From a checkpoint of a small transformer trained on Wikipedia: width 768, rotary positions.
Each number is 128 + 24 x the weight over its row's rms, rounded and kept within 0 to 255. Layers, rows and columns count from 0. Numbers have three digits each. The size before them is the row's rms in percent of the matrix's.

# q: layer 2 attention query, 576x768, rms 0.0321, rows 236-247,300-311,363-375, columns 128-255
# k: layer 2 attention key, 192x768, rms 0.0317, rows 107-118, columns 128-255
q363 093:086100125117094108136157131109173130107121123141123118132150132102115134135133137145092090128144124117128112161063133154135138137204105128167107133147126171156113084082127153123132126123115126121114125156093145106116144123150122140142119135175162075105131130122136140150068075094129141150097127134098113100106118139144125097132156097118114093130087160119129153121098166155161095153108
k107 105:136150083124097124114090110129137130130146123043134146108125123126194148116139142138139145127117145182108135137138159131104103115166114147149114112147085104137143137137132145134156154091114142129172130132131103134167114126158154133154106152109139122113106116079099133156113133099172138103106122141146143104119123121147095125130132136171185105131140143149153099115129106105121143126113
q236 091:111130107145161088140143148139103121078126127131046176096096113126081139171142137131153151110099136155141111147133111116108087136117179100148153118119141123126136112059155119134104148105078109152145116113133146130139138117117127126087121129110125085140134090135113120143139133140121118102084071142117119109111145126124124109144137141123123135180150098081136126099143156130153109165138
q300 093:103157133111129094101147147121118122141125128117110145089140122156096147162184172140115155120129119129164122105125130097127139125104124114126116097103114082055122089059140100119164125121094129120099093100140080116158100117142100144154117139164139130113127116147121075140131128118181144113104111118113096158135132112134129151123154154165117126126130133087127116086163154142152100090120
q364 097:115123113148150102121117147169085142108157139116137153155143137158092101157116125124089108107151145127185125083150126139133136112095137094169134094110149147093103126159151114108140145146099090140169103130138111124129101137116107124157113118107126121146133138075118145141134083167107102126103120130146123131112177114128122078109126143151093145155173121120132132216135128128151130102118
k108 085:125133140109104120151134151157163170127160128138105098124131086091159105132115120105124111128150110112144115151090107153100142131115110124165154163165123147113134135139149124150137122112178121114138146134094146123126141153115081136141167094160131102131153101144117134107149119115129106149160119141142153107138140133098122157156170154147119132105115123113115141145145085166108135140175
q237 092:140109151140135133117137048129152144134088139153135111129139099138175097105114091094128070132145121157139116141147117135117127118123161160136114132115145160170064123181112109121140110117142185079145127144159110133101131116124105114156125119124114121162149100113097159136143113131158101123167135085108141101156133133164139160092126109120106134091140157128095148169111119156104129085141
q301 104:110115084126167167112168117164131150153134156130165104090110132084151077132096135159157144139099094207146113162138112169072141115171127113111108134143096126143146117134097123130114186124074132113149188125137157120144123101146127128135199143132121132098099158139148104168124127157127124186129109153138125100117120096134133147160062124111124147143146133120145134165089112127095130140104
q365 089:142135123140147130140171120145162108112153167143135136138104141117131143122143132125147125126099174164163121167123163122126089094163132099131159097145121117168082101117098128125165117151170175129114126063098123080130166143146114181144130134144147110133125128131120131151118150132119083135133104141129119113127129138078144134134098103110070104162162120150129096133150116096144131146128
k109 090:089137138096151153130095134124096113163085122128150130109127135145112138103129146126136171127148160130123132124106142137114135140103133172074107115188074125111125135119136123111127136135083113150149112112131133124121086134162126135142106156131153136098159119155155144079102111096100175142126106131117078125126133117138105084125130097162144089131147124093133158120081096133118115146132
q238 095:140142133090123143145086100055110137111124129120122108096112121150123116134131137106141136126132096148138119079125161121146159133126141126102082134132102115135103187152175105128120078142128134113113131146142150117140114162116135126144115127107134151141108093128112111098166123101141121095141152110130150127087099148137137096110123133129167169144126178086120119127110109105115101104131
q302 100:161116139122139134168141129141143135116104133119107124132138124138074105134096115109166108093157184146114105108135185166114106121128144149132124116148132151116107132139134143132167151104121118128132065155136163098138115113133179137113095132089138062156120105097162154128101158136106137119100128121131178151103146163160116115132101114121136197144078132122142126111137080147112116120118
q366 096:089107132112151138136117099096153125134078150130124149103095136122162157092138129126151175133154114171130099130132142121125126145189125154062093154159092075120074145100081167126155111092116130130104173114112132145107087143146197104142129120149150101141141114130166169127092163100120116119125139122162142127115124107168123121124129113127170122097114127128091126142052124108128160174120
k110 104:136141118111096094108099116122120109154141156119174113113129148160119135085134129120147145134114138137147139150175138096171137134132114160151142106133135153112101142087155091168133137119124139111149144147128114129173144126124156115128096137117119178094126152114126094175136108125140153116094137209139144100138117122123141091141107137133182084114123097107137070168148133124154144149107
q239 095:099110151118096140159167088163125107133122105127106135135129143147135128149122156126127090137139157137107149202071159119109114131134139149088154124125158176168105150180137139173142099075149180100117140089129107128157139142120113150110209140141107107168122133108130141125135114127126129149118129132135133126135148144119150178143135120162115114107102157123105155184130099118116127147096
q303 111:104086110084112152106157121121179132107121075095133124183122168128124105125068134120138109111082159146126127201179139170092144093173139164147119142154166145117100131186113164117130163101129126133107136157159141112151102100105147153151187154126140116152126167132178129118116098140126119166108072139132115140119129148110119104091115087121111156109126145133125161151140114158190121139109
q367 098:122109105125104144134153084154126107145165133109152138179116133144176141117121131131114134145137157147124112161114163152108090122180138159127143151131134131170123133147098151097139099111142191110114147129136152134108156111153127167110188125193147106140139152130101130172100125137128121129128145119115097115117131167117150151168101116130071097118132148132134138124105115103168141166129
k111 095:114152138164087094113073105114107121133133172106184104116145120152183103121141158154141130116129181146077104119145152138124146100146137160131106118145074157130125134112082122128154116149112086115150142178137132155152133134171156158113059123115131159149105156123126145130105132125175154125134103129124170127117125129157099114111102134121151042130124092121134110127131158107164150137119
q240 107:140171133129112122151113146136117116132135135103141152089118125162079172156125131157151153126126166138120110155109187142136122098140092104110091130097130119141132124089159135133087127182134136150076114155140115124134126127171135107108125116099125126154094100107136115130165147109107142098114159123151138122083081115134137083119109160117156133126119127089133087092165119087129086121135
q304 119:145152098110125127172132143103165130113201112118089142071104168149059156139140144116120101143163124102146110091136121117131125113137135135115167109127162136130150091107101153151149140117144118141116089164155147094144114113139100121109068162116132104107126143123123170097081158123113104087098130112134155145093156144121129095108123144145065167143108109106114153087139139105141103129102
q368 092:145112132130173156167095143111110142150139146126154124114091156135120159114120150110161147146127153140134130115148144156122102125149119102093090147098114080133100101126089130144095204113096160129116116142133115135103127159124156127132144138175157114111096095174146127097130140113111151112111138134144135141117089134157123074148144137109146145115117131099117099117121108100109115140113
k112 092:124140172107150098117124145103168094117139154146164150131140141161143129121127115121125153094134122132162149107116112132139104132126114100158108127128076130111109102147107094130115098170148127096101131153117150139147163161135143124165105080128155143141141100133117100135134152141143103140126086138120182143135096136102128128122119101098165142129132082146107094164103132136130137092163
q241 104:137149131119121140115142142131133113119161117123156126110094133117119145090119140127117130140107154132128126115095144108132134121173164101122172147144123146151152127126117119099094143122181133132140153071134081105096156127127154109087144098102111127112099099117126126048149147144075101150129143133188115143134170131095104091149100124112163098130150139111122106159136127099106106178116
q305 105:151155122155139132110131166113092179142141133136104128068122140106124126115133119109103088138082147113137129082087109114126116115127158114135146123102111080120168119160133147124121118136145145134121102126116100099124167131137108100129152122121159158135124088117135152100157119143147088156116127088165183129121140131123112103136123142148157105104154108126091130175129083100107164122150
q369 091:118163120171146108111150143111126103149114115147163153108100138157103172121088110095074106138104081107176132076101099166115117114114135105124162145137162080139092095136146107154097104136118132135132129122185116110137160157112120109132148145136142109155104102159133175106162166161119138159126110123125117180105119125119135106131114135116174111122145124155111142142198111126166125168117
k113 106:128139131111113142143119135095127111133128132137115164130133104113140170118125161160117132109139139148161124103118130092099131114128143100148111125140113164102132099107128101137141079141148142153101109135126107120146171137119150158129064116112159135118161119145109092146145168142081105110134096118126132147117111178093118111089128131115107091122091110120112115149143143117135154130154
q242 104:114110144115148136139132185141129093151127143161096087133118112122171166150124082160127127131126120122111151098140104154134117134125131145116130142193157122110118131156098129127147149147106146112140114114127113174140168109111090122131147155134110081106184139112101163112061132134133131149145117094129129129145167138153111161110139112103130091104108129166121137134119106162111098148097
q306 101:088159117138134102112152151148107114152114128168097117136139124118236138116132160124122108113062120137092126159116078091102150153139133142131121137136103112103135137069147107105096145148121164122112119089128128120125123117131110111164149092153160113065151147136082115118099125082150119133132109118116097145122122114095166136149102158130146085128125098141146114141135128113145139141134
q370 100:148129132104094142154204150151080095137135110108102134119146142140135122115111150156090072122094137118126139127145097168158134139104088085112128141115150139112101143134179122143140143179110145124142079116104119106147130101098085120140097111134117152118172134097096136140074122142125152097113108123167124121108103122131143131130129130140122114124099158139124067146120125158139152155110
k114 094:114121106117129102116166146159124157140146130103103110142110127110173135135162115125113169150091130073102114114133119158109154148133109139131117148145158131164116127106141140108119082108093146118105133140081123130117079125158064157146092140150141089170155153127113126116100120118164107104129106151136101168131129116123113140112107118115072117123090143125129129155128149157135101119136
q243 101:115113145129112127105116123154122168134140085141089147129144133111160119121129138166144106115152141145150137136155130122091160183088107171148126148118122151137089146071111138142169127134107122110147113166150137145128100137132132150111134115122108111123114147114120118164148132092116159109139146125084117097108082104164140145115118106125143179178102124172158137108118105168092103190143
q307 101:149104128142099102155179130142127116091175134129067118138141137096138105117112157153157126150182132116144083138171147181087086113131137156113146095127142150148119133146143152131138143090099096135131137133149140115125107121157121135101142128128100090119119147108128113136131156077125124101117166139109121114102121131126132121105142135116095106138156146146141172118108146102099141135102
q371 095:114071137084128127137112117155138172141111159155151122136148129100171135113137160146139150109144145148136112147127143096100126137141135141144115095140094113124097112114132141152144144128126159144122155088144121142126150145114155132116130124152166106138140132172149140144073110126122139123119141149095111120145118147161154110157136122144147110134119148120148121117106100118114140147130
k115 106:153142135094136127134142123124128132143062125110191129149135116093100099090136147098176141110126124169152164108156109161144102108117112134139111118133097135107125133153082129165119130141121158132114125119139105136092119116125128139128213089154099131103099141111105132133132088121141151138112101144104113151136144100124116165144093104083169147111113109130120131128102140081116118105098
q244 104:146121122154121073112146098133147126129138132143128149133087115108141129100113133137165108105172172148121143100112123115117127112135107126140096088149123160090130098146101190128121137132137129158136090131159130111114126115147103111119165117111145066139119129131107149143082154163118164120130135138146119103116144137104101133121080115110165053139160074095156140175139142113111137096091
q308 108:132127127122179118107113113116110175152117104156158121096161135146153130138134137151137114091147182187121151119175132147129109112093111134156078101108145094091078113158120106110166133071117140126131093152158144115136107093154130154100128091098158115140099065123068137170140136127108143156096099119201117129132068146110143124144142107126151125127143086109154123134120108131076112117136
q372 108:144125102109165130158132146151106098110176107131109136083123105146141132129105097101113052145147147119144131094166139132139094120140104121152170106104151174075145144158124158128113100103122152142130082139153181087117142150125104114144162130125130094152113138117119161117102126152134123133120118136110136123130162102080126118108119104115140068151117119135156116129120115093143056140139
k116 112:118168105078120122124100149129135095118190103162128123112153120123170151119116144088098133129134115143087142145134157144125133128159105128155124113148088133115084118135130137141124106082152135185144116122116144119143112122122120147128089129142145105127100108124169158141108151107124183094123131132077123148105145146142070109116128129133085033158115125112135146176139140132146129151154
q245 090:136132111126162143104089145151089160133108174115116152170157140120116122154104119111105121103136150103122137147142078123126139144133150162168169139110146138150163109123137131110114135157109095101124105164122180173100083094127127179153146141142093140147153089145167148152157112091113151106162097111126130164129122127108148086140125139104145193188109120125149117108114140143156136097118
q309 099:093125114108084148158101079127128098133113154134125161093123123105133123152142149121071125123136116093124137116129114111147141146135143100142197161128141112171147138128159127136107102142158156104137142127099128131104155147084141126101088123178152129160162103146148165120135148112105124103139093151095103140092193126098133108143111115119113136128110112088113159124122133136143104150132
q373 098:160183143124126164154137150147121221158059133122127189153115140154124138152145095113122133157088073098125150140157065099130130132144152123151125110159158121124158169082133127096124129134110152105094130117133124118106120160115136162144144139122146146125140136138140131133123142099130099127149116128120146141085121131140165142164123143132135178154106137147102183152130145130119136150116
k117 099:156129126148136170118153134130132159187113148139116132141111117118118126120101103092109111121113096152140112150138110117121151103125145129153119112106146117111151155103151135106129123128137128113116149104146130136115132148112109096156120129150120105090182116127123163145120063156137105142121097077191151126115116165130174204107157123124151127161099119159103145121120148147180125137148
q246 107:131120110105169111149141153158179154134122139126110105137133129088089144144107115154075112136086116104102127133126120136136143117178154085170160156136135145136148119152083122105126090142107087154125145115120125140112157136134146132099137149164129117107136127130135127132078110137113117113122154108160103146150120110120100118133078136136135151155108134097144126118106081119157117153097
q310 102:165146115136132128146151154133122150088140144149163137113146158068152121132102144106081130096130095119137132079081103125135117146151121085141155155120135124107144131137113124133124123158143099147130107109132109163114134161120144131117105106150142171154158098140146140094149115163103075130115121135163114183160135129138128126133115124102117126130123115121113125129126092124121152112103
q374 105:136175164162124099154162120124127127077126136090100137134129148071082111147114150109059098127170129145133132085112137146106132135115153101139178142168185184113169102127146095143155132162136080114107109121156139186116120155122142165121131113176107139109125088127108126104167113141151126123130151107147178135127111138120114107132131109122146163128091115087151110145157097086152155157094
k118 143:108122150127127104185166112122176178108144151128129122106097157158081147136147156099143134099118100128131125115102134101131144121149151084165153156139140110109155124109142104123112134167128110177105149105081118134137164140120123133099111105144126115141141142157108096158109178159131121114126138074161158159125096128121141088152128131107141127122080099096153149113112134171167145163144
q247 104:162118136103131150115120142109146128129136110097085136126120125130131130131122142100123102116092151138123094133145128106099161175125149142139165157093155172117156134051105161118148114164089094095071118108104133171115113115125130154130053128140127098111133128144165155138119167098141130127117134084097112140125120126123136102101118112091176119172142111133172110138143133154124094143119
q311 119:083130128096103098141073132114156084137091143125126127166131132148178116126126159132128125110062076137134120145115139104113115151155098117107148164133106147106129119109145136126134123175090081118130189125089123132137170157104132109122122114137149123179126150150128099119081118133085127158170132079111150146100125128148107101126131126099164148114126152074176133125120111170110119136106
q375 132:086116147104125148156157156114155117141097138136120136160102140150127147121111155117131081140125099098137108153129092118120165155150131128111107145122166115136124140073160121085114102157103122136113145118085110122146117150119144185124097142140185106129128115160116174089102160134115177165128110094118106141111055124134127103145107127083161109126106139103182143116150096140142097129110